Weights of a small transformer language model.
Architecture: LayerNorm before each block, rotary positions, untied embeddings.
Each number is 128 + 24 x the weight over the matrix's rms, rounded and kept within 0 to 255. Layers, rows and columns count from 0. Numbers have three digits each.

# down: layer 7 MLP down (transposed), 896x224, rms 0.0633, rows 85-144, columns 112-223
# up: layer 7 MLP up, 896x224, rms 0.0633, rows 86-145, columns 112-223
down85:154099117184179084164170153195109123168085136128142125100116159159154085096169134138134193144155122150121117103088096103129094148126107142110141130096136138120208130123153164146126194117145121081125112185149112154119164146172137113104128098124098096139123125088120139134102109127138081118106136140131145143103166120142080126136108156108
up86:181084095113122090110121152129128142104145099155117114148101132128113171162136078144110107120127067151132116126112178130134104175114155135133149191101125151137149131147113121141135111135151151146113139141119139150144154119095114120159131144116142169163150139131078150130124108159110135129120110166147133150094118134147084154107147117133
down86:092097105103104143135131115116154109071122099087124117113133135133137084140160150112122124162143170146138110118149160109145171110129084139139119106157167121121132138114141111098100136121086143112124101202110132084100121128128111164149082130123131146098099144146101120133116128112174135078120119120126125117120079172117160072149115151172
up87:120141115113100133136156119135118157139116104121104130162147110081114148173126094163118134109174117128132164137120186151140121111052132117120081121080163164167118091161131113151112103122111110111159110105148152083110132145153126161133114143147140119115140157159144134116115154144107166097081147158096135100133113114128138089114136120096
down87:155089134123146077069075132121167096142157120095129187156089138116080078145107144102127162153159129116157154132160104099106128116107127127119138153104142137129139184136132139132091133107118134117111156136144166129074097141093160127126114128163124128108143086120108124105141113174119149124131147148127130132118198161136116112138137162122
up88:088086108117143144125116122108112156177169122127147081093149102136173099147134136148117151123103072119132124128155109175128130150091129152145145084157129108102131114125133113138155148123145137136131088160144095110173142111117138109093129074108104118201140121128105155148146063141101141120148116122094120090116129177099112165110140112168
down88:161111139118090105119134131104147110104109142122194090081170130096071132141156164132136111119123144121127113131161155130124135086159087141140072160150117127115121109144139101129148108167126107116125188107118135139125125126111146160143120088150164133138123136122101127125173090101127142117157130148136086150111118128101129097144117105121
up89:127088128140096109132140097142117148149145084173128115129067103106075109138110102111135178152097121115131125148094137092110150139141139105149126153123165097099144118095093137118146117133128140095059109117126124151106155121157153180130127111105154115135124115111176131104109120105136106091117130128147143132118119112114136114138113120154
down89:133110168163144107136089186135110118115146124118134181157138117065179087122129145081100084129136161141161137114138135083147122083101109106156107123111128145121121130125128161105113122118108127121154193138148134158130114089117118139055145127157151115125073144107174105137139133091071155135159098164116161144147139147158128093115144157103
up90:135153155140134103099137104151126167116167123145141099161130124113091114140093120140153095165155097074118115118106146117149118114165128142114095132155160081140115082152108144131114144125138121147108211108111122100092127115156104098105107108142141105103150136145123112112122120160088116122086155119136142188121154131094109124163126075130
down90:134149123144105116150129142105118168171121109121103151113111100130102091127097112165083141117123125120079145109128097126135132113108148129146121090131131126135166173110118130144119117147134141133125136131099106179136142146119100155157115096126168096145096141155129109122121092121115125118145191160156135126078130158117158147099133138151
up91:112136102105148142147151135137093114117122102107164142097123132103160105119106166118147116163092101101116127169116103137087116114084125117138130126137145090153111142119112094149144138140138092128127160140117143120087095127096141128146144120119111087150110122161130157163135125120111119153185144119120149136118163148126125149170123138127
down91:112148118110153096148105146128098155169121132141121169101123107126127117116160122113093125144137127181093067092116157079130162142161140155114144125094126092115171134110172121111087124093147147112122087123166120123165101122153144104116116127136124121134189105127086110148177129089184126119090164133132094174127153118111131139125132140131
up92:116141128139103128146086100184115111118096107115157121113133136103134103120131092096132181147146112166138129138113137123134104122112156135143089109108117110118117081136180136124125117166129095095100181097128137125140128146122152097147161119183093089106142116132152118104097124159122146155133157116121112134148140109085123131124098118068
down92:093056118137113156168107137144116121094140163097124156119098142098131113136170144104145139129096087140163094156143170121165096102146124102136091118150154094097131088118107098127094105138179097132144160154154146151119137098101157118141127089130136139176120165107112100157112141149120160133121130128157094129106137131170119119111088104152
up93:113113122100130153162135072111154113128126105146138112120124096068099130148115151151144113127113153139102106087104114089118089097101111095113143183150111078151103083162138138113147143130140148111177135102137156149092135103123154129192151126134130131163121133134135115145102110135110128101104121117083112147116107103133156151131135116092
down93:143113142148107133140136081087166126123100083116189147110130157111100137135138118134186146137143084103134095169137103121117113112090138129121142113146126114087151149095136072099133121124120133148114079112109128096174110130105104130116114123149134102134138074100111099134124149112149110163076109104122156138158107128119109127098125094132
up94:170137164116143102129110126163154114123113120118124123165106124134119122149123119141115141142136076131135147132154104144114111131142118150110120142086149108095157149139142125120158104142126127111089097094164122125105106138122103143132112164091139127144133168114137122128164124149140109116145148095160146127142128146087131126134142103121
down94:119129131133137174137142144098144113126141105110130153154122105087126121082142143141127129127083133107079115117090155123117099123118086129154129141193108128150103135147175119105130136104151140152169166138116139106141097077092144099121147126151154130084139141124143156113078152120111102099079108129115152109104155125136146124196141134136
up95:085162152155138154121122133116180066074125113058125100153148131108157095059110188144081138107153106196164131107112179127151124129083167132102129061132133091059111090102100095144172117082071110129159097170090131128095120135104133162110158163125146103121116093117126106111148160145141123107158191145137145125123084093105148143145120097148
down95:102138076113136164136158167072141110136089176089137120130149170133178155106110123201129094100128135139090115137149088123159181148091136180107111122126136145094173108129122119099150128132130170120132082152095152110147084156153132106112128144144167105141097121110168113113162146183132135096161126164122085098179140173151147113104124108113
up96:140134135128143118163126101140141143166147139130071154094093127149148094140108083113151161121142120090116143095155147108122137151165149114113127105074136110165134147098145104130117121088122132105149145130133135164136093133125084123117117126150106083116141156119144126112133129111155131107138114107141100131164163126105085102152171112120
down96:133076110120113134112184081124120118118145101118155110125153139097099096147186141087153169130072143132108158138109130109131133130154094132127125092083115140132113128165096099130148117127078096123164118132122135128130113153138126118109135169089130174082122160150120116100114170125094130142097134145136114145125117100177151136138113116133
up97:138113091124116144126160132137128183137141125099105151109123151071126135156089135184146140123132103122149109101123091104106110141105115153171097183074108162137103099151108121065123142177190087096100148110157141110130140144170166154113141190119110199142126169124145116140177143139139141111127143116140137171128114094154114141119129163093
down97:093111098104146120115108167140139113136125144160153123176127129112161121161160125105126091153163077130116156128105121147134115117186171102150148109114186103127128145157127089102129130154129117155121128132148108139138117130145161141145128145160144113140149106156112121132149158146121121119142118146090108122099133134083123104181056134113
up98:170178125142140094156176117124136116145107138124158129146133158132130128147141137104115122177144137125146155138157078124112069122102124128115104124200145114149129128114118117089159136173107159111145144131135142150134096123090111127148121134098153139100135101163130114141115118133126165124138114097143161159167172118115108121157102117146
down98:091106142155106148090133104143142134099127103074140132112127127155126136087089124150104126128096149115088083166135119159127130139106181135130115128128116161097107149144092102161134164141123099189118157095101118137116193119113129166159143101160114129139161158108150099109118151097177092121121111181155087140129130149128141113137093104110
up99:133164092121107146132153174142122119138140112152173100073104113139108137142083102099147109131150090141107125110158171051129153109125131114113157102087106089104105101144122141112118173135137132099128084136131122108094101084111127108126106167118117099112134118134135092147093118097162130123145140117138108128077139079133133120111137137154
down99:118131139119079120110119116139152160133110116148119123155117102133166146120178122145122166097140123091169099110126108143139075139108163101112124158126152123121138150143140138133140125126103161132144120111117113114132128153131138175101134113127143148139168156106153153094139117105098069099087099132117149105127152139078121156124106091082
up100:096153117182114118146155120165108109110091118102158080089089151149152102113137185179118146126133123155129146090109132186106105127129127156114130110162193154095106133147105171159130124130139119110130127102190141114090147128161131131157164105136145141112142091091142105132086151150124137150126141133106162105108079144111107128123106167165
down100:136113116157138125124125152118168113126138104133156147129142155146113120144143095115100123182083128124130121154133131190128129095093146104120099140107115119143097128085126075140134075127157096131126168183155129164113160113148102137143105128119112107104125095105115143183172125121087150113077126111129084101182159140116149128114172143125
up101:115152111141151095136086052135168147105155163125148143089132118160139097112077150123175146099108142119103134117110127137144130126127149089143101144085108134155167119143150109097136136165144151103122157104116100117099148109149106151084086136127167109138148128116140051163123123129095130121114137175109152168120134123121117128161122141123
down101:201159124111110094122120063137100119125150116166144097117132134177121134119133137127196127127077138160140129122120131134115124128163112142134098110146145091130136139112093122109148125125144094127099094130130106090180127113123135130166114120098096162130147133096145132135138146135143149111151115200119146158153134094163134119129120129114
up102:168111118113097130117056164127119137143128147119142134136175123136156084134110117142142120152078119119134140128123079133125111155093116107136171138116135120077149117126118143114137058146125130123166061115135112135082157100110101079115132107112125084111160163158088125163115133099135111112108123083128145178127103115129115065166121118157
down102:098148107127199192096088148119136133114123155092160092116136141092181148143139143121123144161121143145144123122101116137115133105126154145161139134117136148096171113127157096150107100143133122067187112051141068114144136135125124148149157104114114115133061161090112115142094098132141163139130152132133130112110138103117119165123097116175
up103:105182111124141116124140101134124119161108120132138131115124194091139130120174121160114123134131116178144133119107169119077118130132091131136102137138165109169140139110094164114154140113149095099125160105145141149150130119125140148137230109142164166143149160156132161166124151144121162115133180131143103137123081126130143120113124141159
down103:077104106156142080141134096140170141123171154126110131098156136150194130154136168128134069116141134133134112074173153180159123162166197121124187080128169138102120132093143103119158131089162129131088155159178131127111078126149145114158145164116114182141131147100132139098148140142139046155102169107135163086080184103129101102168132147157
up104:127153147107144147102125140081125137124115097136078084153139157156116144125204089152111155113132105110116105139117122110131120140088099119088066144158111127142109144088139101142156131135140198126131148140170107100132094097123099155117117120118123142152146128148134113094140115120127153127117106165158169132117104161118122128164150159132
down104:111098167133149113148116113145093127147122108135152128096091082128114149064145104125110131104156090132134179170113094158132123136107110124138126144140133138095146149155142103169126123143144082109115125112085095163104144094099137122130129135099106097093137160150152132105102102094100176120130138154125132174150152135072160166114127086102
up105:138143139131105152176164158141114137123140129124146142129124173130122116133143144120125157157160093157125140097141163158131110176110087112158129149149145117082128113088121171123148114123136121148093136154137126120166156128114149139085147146163133123103166149144097127102148103155136146131129160129130128135087168172109100090157102175132
down105:107180122065128098116102169139130145130123130136142070113128101167114213125139111203174099141141133133114127118145123116140115147093092105110139127122117079160120113101096088083122146053157130113156146139120102148112084101122133143146139102153142099131122145124120126136103130133154123121129118128115138127123148091147155168198140078096
up106:125111135126127151145138102092117151166124164103144128134125123092123119143158131130140099148078081145123140138169127081123127182128121142129147101125084155110121122112096131118156109110096109122148070144114138136118131169141113125090154111144135112105158154185113112167140114142092113129114138111093152177118120108101170111141107104139
down106:161150111102169096145086117135136115140132132113093163133135118128107092111125166146117119138156154125117134136126125134084147106143118152120103098100101115099142158130141121126135098130085130140101145108152143131090120148102110128128084145108096092129122112148130151115122115151088125145162150120156102128129115137126113102178107128131
up107:115149116110161097134164134116114123152130105132143166145151100126121137115113135140141114088128110144121100089130121086115134128122119164127126185183137126092116164083112121130110143132139128086111125116105162168087122119105094145120126126145147132119135155169120124123103113153163120118140117147118128136119109096130112124125144124118
down107:130099080130081129125126095121146119150089140079133117108107127138141143150149088118104149161111138143137141142144147147107141139104130129127140135049152149159153111169121156113125107116115125158115144135141055156131138129141151159109157125134164117165084099149131138118149154103126120111104106134102107124146168142145128111123116124150
up108:122048139113107132125119133142115119129145135138127115128161116172106104082112150141083138068094098153095100110092139098133129165090179123143137129107136113085124123152131165180123126091111121169113079161084132151093095134071146088105104092129174132132160108129123092104139096146085146118134145098152070140092131121105120105097115095139
down108:141185138113151145139098118119084143101101125172116157131139139136120094108120155165111125161121150131139123120102110085154120155112114108149173136143128135129165122169113148122127111103106140105119113090108101129112164095100112114117130104118092105177170167156151129119106083169147124127158126130109151162130110127152153109093132137156
up109:110119152122112141131160084098163135117145133158153093113117135171127136118140168187094148144147100140116109097136116149144138117116084108070132117149151123094125161104076179116128137093105161066160108098140142135106111122149132111134160172115125086145137104170099177138142172145128133143140103136091123150108117106135124169109077125158
down109:119148085124169141113044123150061126106076103100172127122114107107115134150136170131153132113097110121098143098120084125168113157106131127140150143118147136120134089105151149098150116129140105108115126127107119104120169133124133102146134094136137094067132178120098100130103113106113155109129106139189138115138131135136158107133182064124
up110:136116112150159141152144152146145130123155125141134093142105130115144145116080155117144149159105144124154138116090115092113153127139081116170134110141127133092101095111158125092160130144129128142122175091108110184143174077062142111080152136157115127148132138115132107119126099124117131117158135181134139121120137110091128085129110148128
down110:153096110068176124119087117157128164112086098119122162121169125150111159113111145167115111133138068121134157095128170125111144172112125119066128133150150124130102170131118128129102180153126099107139142118114185129125141156137161136121131133194066148134143167135100101080119128091154124183095176081111140137130123116147150136126139117116
up111:131132129146105151128157091157130099155150151124126110121126143150140116156134144127153161168096155118157142132164123116114155122072156133096147125165142148130158133128143149106125113128158133113160169105152137109127092091105161097133179144141123137139138121095126129107092110105148103153135130109131086131088110131152111121138163138157
down111:122128099162112146080111111128158156129145120136122156129125175131151129116131112140117120170142096072142184119124124177144120117176142134133121104117062093145093105098163110136136140130119148118117168129183140166152147159097118139174100176135156152134123136119167148094138109142144128150149135167091114139119166130157142120095156117108
up112:139149138129126139156070138152126131143117081121101137111130122119100153141152124101143124095081117139117110158093157135092161147113139161122116090102132103147146116121137095148134154106142109112127135122100096145136141095123117137156174166129071090139147133142145135141119125086142153111158128141089158147105119154151118176112144129070
down112:115129130131174148131118112150171099127149143171127185142096137125140120112135075118120095147143148100126166145127157137117124130131131114124094162152156134117092116194100129107157116126121144130148121164104103107113093148151154150112089150170127127100120138094088123111148082169142104156136118172151127107142136112138118148138137114113
up113:151130126114177092163144161132153080116132166074142099143112118151102087143144119134124107128111088138136154112122104117136149137126143164127099127149105104102120137103190129101155127114103097118123111106142145119067127104143134099136108104157154152118103102157112124094097113158145144132135138139153101143173091152135137110159150133143
down113:106139113093151114100151100071157155135149076133148075134128102112112130102117127155162105136093121117123113170122168106133155132137171125134138095132068140145104161136142104133152107123111122170129115114109117115132146155165164095129122119137164065134106163107127136135109128149152122165134128124132177092095138133160129129138124081111
up114:132131140109142121132153132146120134160129109171155133157131173146148095147110122108156131118099129131135135115152106145118118122164125144125116124117139111163155116139172114157134126158125147181139140106134110112130163153160128127136125127176160136117146138146140177087119117147127147100153138161123165121174137139187142144142110148148
down114:147136146120122140127129156097129137113123155130084135137163166103122177151153149164107104145151116145168146132112142147139138136097134116139107178148138162135145137109108156119116127113151150102142141119134104146117103117111167097132148130085138157144129168143140109182124145150129123143114144102141100154087122128114135167157134107114
up115:148073153125130117109114145138084172149153174121099132127106120132129123092120163145115139117089117136098137081142147121117119148163164159108161122122130139165117117139083125116096146147123165120110093109135106115123075115137090106089152101088147098122149132137129067142129174144153126110156092155108151141114110111078112163107157083134
down115:105132107096100095156082113141182125067130102106171120146135147099134119105114093126159131136131143133081107090157142135121083153092108155143101128136109115118157108124122139146098118147132084141121150126073144097100139135132163176160129141131163130143124087126096181129128135102079134172100125094162126119145150178166138149133120121165
up116:124098149130142174156155143136097126144103162111075171117124101128159120133115122130139149148148160148095152062129121121114136164150126131129119107123161138118164105123153124106164135083108131122130154117120130115157130140113165113141131145105151126084148141128133140169100114131142127141144122149123097140136116076112077082154084112160
down116:112131104121136113152154117165113119154083081155179089130111141158077134148136135124165142134109132124107112148150118113113124076142084108084133138146149109104149141125118141145126141149092121177105129118143094126118124155146115094141143109136130152114094095140141123167117148126144115171131125102144132130136152163124105136097159146129
up117:146134072116183132129162082110124138127170103159146133108150158109117123064115106111159122143116116128132120155129155147136108150120116129121102130149131126138099141142129136145085107135139129071174086124127152117101137052132163116146155124101124128129119131172062126130083122163158129149150079105125088129059112187120120101111121127142
down117:105152152112108080161107149172117114125085169113131136177103153115157110188093129160130112111128091112131139100099073106111132091138144124129110148148139136120149108089116142133146185113126122142092150130161107122154088162148118137106117132126140142149135130134170115133132145092122125132108183165105186150182167086125119125126136122077
up118:111149091122161128123132104136148136097051134131149081151152158163089138146138142165116134156102143136098168144133141112135140123101116129110098145118182113136141147093143167106179102096126120117121135153176123167151119120148185137176173154120178091132145127172163119117152110144151178122158112111067118104128110161111163101144110120163
down118:116115116112067128151103177108156118159147145119137102144080113182113174157129121144152107139146086132139129117119126113152121144136160167152134149058108114091100190151140117154139102152128117138155138133079107160127152153164097118139140112140144152128143148131144113120130130129126151131092114152135092087122112149185150145103121125141
up119:142128093109126185144118144134103102131135116153160145127091147135106151131133113178150133171097108113125093145160144108118109164145084130088155134170154157111142180118095118090124103108125116126112131080098137130139126102100135113103128157145127133101082166147145081111156089102113153082147137117135154124105120130121140072123162116138
down119:127132115121119129112175138123095147164119165069133126102173189109131146104107129132105158156103107142148130142166164142079128104138097136060137145110156093129091175090164063119104149122166173116151152071095125103091155119124112108138104154111137142114128148145152118145130123111129100136138132152143123118101129127128134143106067131050
up120:112101109154116100161091149146103151174134114114143132154146148174082159078129162136118124142123114120133104110115155148082140142080153106143116126110136141089139104106136145132140138099142119122109120112165109125095122118108118142117083120145142174139112113145132106104105126164135124076102110137160150098137160135138144141161143153150
down120:143130161119099133159123104140146123148102167136129155118148179116144137106169110148153147115121145124160141131138116123100125130128122097181117132149147117107129141089110157104117141140139138149166138165149111123138149169145123165090140093109107133107106135143144147126134131135121119162132100142125153143110137130112103112091131127118
up121:135173137074152153122172143145123107120109074122141113115140134144172145127125121101118151117136124132167125110121131093137085147099154158164058136150136110176138160112139123141118088139138080127136139130109114123134169104147154131105148137090137120142105103149160174168148146148118122125115137137132132133150138147102117133132193107119
down121:169095122120178148142173140122119107186130161136071150107105121131141175111140114105132093115141147142100133083135139158144158079113141150153153101147180148164116075183137116129163142147143112121115162139158117137152117157133184130132079122145148091116109140165116152095099172099106174115074184120166137129122106127099177157117089122091
up122:145113143119152135126099126144153125170123133114138087096109127106154163129135117125164115116140125128145088159097135128138138127126104146086166136114149115116129133084165151151152148127151095120108130128113116142132148116113114147158113118122138149146115138155128120131123109135144112114126142150141173146134155146145138119108120138139
down122:114139119139115145144141139138101136099127132132133151131112131142121083110113114113112114154149125148121179129144150147124113145133142117132121140139136148129131112138127122132110097092149181153160102118179127154115137150109135089141147156143091138123141105126138131164155165118115123132135114147127116134099115142136108142159126147132
up123:159109115139139125170107154148108079169114109069140110099117123130104148149155119080131123184138076116125124157101136109153137136108141137114118118126100124129147154086074123125129105123165124094125127133143107151195175167113144166123135123076131127107134133137165159111107108151143103161125130114125104134121078125110139141168110149168
down123:166110142105137137145118127146143131091102106125122119073135114083146128153117137144105073130150137115120114148114152113140108127125107112161158106140169116144137138125161115111104141133142111128106118134154095144107093145127138087119139131133090130182159102134106105120140147107111127152171088171122162142108122097123067113126133151110
up124:146138159131148117131149101103076124136124112093183094141139168110142113119121173134129130128084127169154125139124091131139116132120126134171136129112107125070102112132087108121137107135123145135125117138124122174103195136137150060122157101131133135086089114150124130108121103132106111098123168146122133153129117117088133116140060142156
down124:129082146149157155134136098134135109183168140140099147176120078130109107133136138122148110108092127176138186122094116122114135112116113078097170105148117129077153109159125133122156100134135136098149103146114098145132169124180128134094096136125142129131104111134121087161140113077102113116177138134151129141125116138106158137149112180116
up125:185137118095161153085102139119099140139141178119126121124112129105112123182128119137103112132180112183162112135124161154162140118078113138096136095125158108107112105132119164122121102136134138113120148117136130147155130107114122100142136087099145136160139121140139126145103137118102093113171118144106122103147123133137091178156122132114
down125:109173099147117138130095122131102113122143095130109133135140155154158144118108117102141149145131143120105122142068116089130138111117166153131112123145148117130150152155130077121080165167097105155065109118120159121125110069128150136165147146141118101123109129104109120131160139127144124126139130111129130133120126149156131107106141119151
up126:159116147127131128175149117141132136116152086109151082133154141114167102112097103120106159147154126085111138135109150179143185157122118156116122104157130072128115139132115125117151125165109094136120130118131100092105152091146103111163109166128150125129159142097180141155124153125126101136123162170147141109120103118191131115143118136117
down126:142185159143170115141125135120125115170113141106112132127129134152157143135112092162125122113127166080124166141119145177105174158059160153127105138150121147105148096136113146084119146124134164126147101153135126163162152137150142170131143149138128113127118126148148131079111116100106172120142157103097088164151106154138126069124136144167
up127:140143149134148124117145109135093095159130155102130121125076129118078098149111135163068160106176129140118110161132112130129129147119060109078113142122146114169105148147167093153137105102163094119141137124200122115147138164130161160113147110153132133141191127116125110139149131099113139158141127122117160127147096083118109178108133201145
down127:161127105150128096158058132112129137102142149099125106094185100115172141110114128105128128113136083121156166109156156118129102141133124148179116126109135097105148123128138092113148115121141150147116115163080114131138121131139145138141113126114151130119108155139138203122106146100117097173111109142188156133128127130127146106170146134114
up128:119114159088130175151161133079114123112154127117147114123138118115183081152142143125111124155135123143085162151130148176130115144111096116133116144129121122132130112088154123121097131139144153135184152170151137119154137078126137102119117148127119100106107097131145134123114133146174138108133123130147131141077133135120128107098120144133
down128:139120134135074078122140162127159100134120153121127129114131109134119087156165121167164172126124160145130115111150085109140086102102153146153146077094167099124161163143096136093122082107092100141128109145116128121156120108151124138146117145118112106136086122133143147154139147097113125106124147112103130179137165144132132139125155155157
up129:140149126128163134106101133115121133151107150149122147092153156114134109133123116144144119141122133110115136159127148109171063123119102125139112074137098177163141098137135150105130087078169154157111088127138137046144112125121097132102161128120192142102135117151120160110160163119161112168154145142168128132141168177147178101100120202111
down129:116122099139087150139162155141115096133120129136093145130121131160129174121111143117127140126132138150151119139095150151146154083147106135110120148138088129118116154148126122107150092123097113108130152128134148110088126098099100146104095139137133114134144147145117127084133091113100132062129143107113115112137103110136126144114112088140
up130:140118128113167143162107182132124119182121161121153116156125130119094109176132149138090087090114112062134140132131111132117140107123138097164109133144111128151128121146151116159176140100126122122165109130133126120086163097145138124135191112109128150158142101087110147140157136200125147121100170127089130122104143140153178104141143106115
down130:148152175135120169134125121082108125103137141130118139110115153141156130124120130140175135142158142140104116114151127069129103144110127141098139113119127139118097148141128127102130157163123128134088131082123094079093083120156153195136163112130101119107140112133133129107093114091158096100130105133149127105145142137143140115123153137125
up131:100124094126141123131140069166117138145136096143153106132156143124186104138140099170153133138194117136108158110160080179113149115133139131123141156112145149138104114101100131143167118140113093147125104168161133145131122110128108116126119169151097121128158139155104127131181091170148169098136105131154107102167108087053142117161097123116
down131:096089131105115112154144131101107100121129135136150129173092102114099098138139112125126115180147127136114162176103138145143086116148137127120154123158091135046155152125147152179122137144120107113111152126128136103149161173156117109114089120155114162133113118131110087118133162140079128196129142099124122109188118127145133102144126130127
up132:145120153104162141129124105116089097104121107126146142084100171098123105103129137112140121109115128175152151088161109140116124129132111128128115104141115091145115148129115197139086133116145137098134106095130115100138111166147143116161147122138146127092152136144098070152101124116114103164114103153147135117158140150153145100101144149126
down132:118165101167070109105113128136131144104110146188129104164106123122092108133142133131109129165135109142127116120147163104154125135097108174124131160147141200135115079141168145120102131151147166104093131128124159167133155132121096121147140161099141169135110084132116126109145102154137136095152134102147125136125136146115154140102194128116
up133:124127173119155154112158087094094139122105119137107115106122143149134129068116067144160145108141143131082132115151160145110139173156096139157129138162112126158115160155153161143142117097122148159138140123075126098156121142123113119163130143103118101109169139126114173119155115097123116138133147140109132142091154111111131157125110153118
down133:160126085124118092142093113107141110133158115158153144092129128096123147134120117125152134099075118161146102139170120123165131121116147115155154118160185124115135100143145160129107096145115123108109128103201163131162163144131125135142140145122147169110117108109154150122126161143167159110064144109116142103097138177166163103094131146125
up134:154094144093151090142142184170122146143125121090100105123106145095068121132141114126110109149118125129126109123129125147086110111156150118104100115157097144160104115089101082111138140088110148155145132093183123119089104134149129096096139107122126132161150112104118117137122167122154113144097119152144113128115100082101101066133132132135
down134:100110119133096135104181126135113131140155155144100085137100150108142112103140127135132157100129114092124145112156128087115110105113134177126123168127141081108114127191104177169121166182144144150106131109138076121105159129098095132126066155102103159116132128143132123160091140121149114137140151134142132129079150151156171150122131117103
up135:118180105153080149104165126108133128156126098117105132106133141140074161158180111166094148166114105132108129115103144147090170127166124114100084172101122078123076113118124147099143143150134104082141144112109125131102120049132169119140084157097099110129130147156158163161168131121130120130145110135122168117105095090124114134112143129165
down135:112106121168098146127114121140130134150140116117136119102161121152142121100132121134169113113093117153131105121143135106130152134118115135098129085144113106130142175140166111129137148120134123149113133148123135128111154150126109148144109154119147151092114130103120103105142094117133138131133129093116105106128121159133137145142120128105
up136:093165150099133157129157102143121130095139107074125195160110125164118123153149092162122101111143085141118094103152169086100112154136130130152076130145154099079116118164073120080120105148139111143122094091180135117184145159113113124108125121115169142084126117120108149151155167158121179139166109114089123127093101113173106125106165143165
down136:097190145112142153141166122099065090096126104068157172188085076133150090177195100112164140156131138171104137083185126104128136136130132140145095137140172122093198168162040132073088082189210119117165112101145164135214114147090178164088109088109180149109155151125090152158116192178110119164192130052113138112136112120134097088100140148187
up137:113089126131108116101148123115111148141117089114129088164107113120150142103177137113123142168130145115165148146113147119112144171096130152104107158130167137144146080133159131130127157110157124108133116115149121116161127146160127100123102124165134110132128123085094152136145118110121118165121076164139143143154139083150087113154110130098
down137:132152177121147138152111179138043119127161136095107153079123125183097134124122112097153141129129103174107113110154144105128166109136108102137145114146123143116083151096149101154118125126112126078102070170092115121137115109145149092122111134127088079087123099182120102174069155132138106125137136096129115132122144136128135127165118173124
up138:146141111123137063108107104114121126114129136101132117106126106130145116155110104160125121099123135123137116126135110115097105081146140116107123108166127163113146132115134160161144140111150119120121196150138111135119137160149134103118134129101134143179122137126121102139135151123148150124147124121138169105140122155158167115095117114157
down138:107140095104108134149143109142140120144141170129111125131110090097117129142139132140131139152127110121130132111092128136140153118110099132155155115069119119103118136149173096106128146142129102128175091112119087112090109108138124130130134165134123105125138143126107155127124151113108105114114122098139133146162117130093121151152133153107
up139:112143154104153158119090119150138107099113159125154169133115116127085119109152151130119112169111143126124117086106160137093114134107132113121108125083137101131105055107133113145139142082157156109128140116151066112159119156095118103173082132104127132145083093125157137101171111088108122152155130144160135143126133099106130156134145128132
down139:116110127120146129120118092146131129111123135166163114149113120119148153120144125098124121127129149126171142135111133132139166113154067118107129088143111137151151169138136124123159108113114093174114137170145119138103163139105173134156167087143125108141104133111155141126088082156150119154086106101094130147124117122136156113119146123122
up140:100173081166100130138131149135163111156118131124175078125129117117105129133118147142106113134127145135113106121147086101170144141123175113132104153131089129090135128114122157086107097140141091120092166094127094122129088113165125099111104110117107154138172105127164120163140121158118067120137108073117137176120090091162158123094154123078
down140:113136104157135126112077122127165124152144117101091141097127104152148131098163150146145135103111137156120136104140113108144116153148130117151095214146102115116118168110136128150100129132088093081175120111127153099114150162097117122137121096139139090100113113131090136121141112137132127136118120143148133136113126166145123053146113136110
up141:128128173092087117144128146104147132134146175137099127119085154107135111097122154098105127077147132118095101102137100150123123156144087121067147096107129112154149188081157140129158098122087131120170104077134139117122105110122163140102143111103131145119115149112160112147132083132131102135106134148128099121148118093118155108131142144147
down141:166129124159166132143119083126100102159139179111111141117135122129121107094179127092103098113070140151147121119123150106131126085102145155184133175143147104129113087093153142176115125146090127107100109134166091116153137150159116115170105126128127102092146163111120131152113108140137111165116113156138163095107166119104104174112136177138
up142:121092130039122109174105171117134106122159180129120115109131123158139138129106158148148155157133105094121123121134110068183158112152134145155125124082108101078080120117088128131107140114133153109101126125079083116135149131114097116155134134124116119162136115147136154123121115173123112122153121133119128120110131106102147128137129150142
down142:139117092117132160148161157110093123158071104119114120136114156166124161123135118116106126126125117157158164133116150128111123140109125120110084172136130150115100113112162138114159143160180117125102119168112094120137142114117171117118136081157118147081135076141107130144144100084131145144136122093118091172141136131149156117107130140112
up143:128110120090146096137111161157153090113136168114153105112130149098099121159067146147102146138172125125125145145124115120132090070101175129119149106149154092166137123110102134081149103148119085124183141091120098136089146105151123126124101126120098158121138171160111175186110104055088109151097107160106119157098091127153132073162143154146
down143:072134153140117163176143136093124153135145120123173094125122143150133127117176166115143112163122120129160130153126118156105158135175151150103150142123122093128148125141130133164117138170125109110116081178128152120162119134177158134140125126093132137102090159143104105127137125177151101129110143139116153123145126131120149120159134105150
up144:127124133114131094127126139167131137108144145133123152135098156124103139116110118149124112089108130138131154098137154082143144153143136129151100099145133120166139091096140130143104155111161124153147164151166109122110097144108130138127151115143114136120169127123104142102165116183083111150105130102159143128177165138087115113132098140122
down144:190117141138112079123106127116092093098153140174119154162112119115115165103116154114125129082140120113083180096131147117135113118109124154090172116134132092160132131165108147125133053108146117135133155121107138146095130169163128114141097096134125175170141165138145149103130121155106103136122158175098140113119133116125085130106120144122
up145:105133093124120133115122102129165102101114126159091128127146182121093137147076125097127134117117117105131124115144147144106119136127096114138120128147139143115097114143065174142138122124092125129113136125176128149104104123097128113080130115140110106171163124123138122125151083142080070142089096088137128104106128124117128126115104116154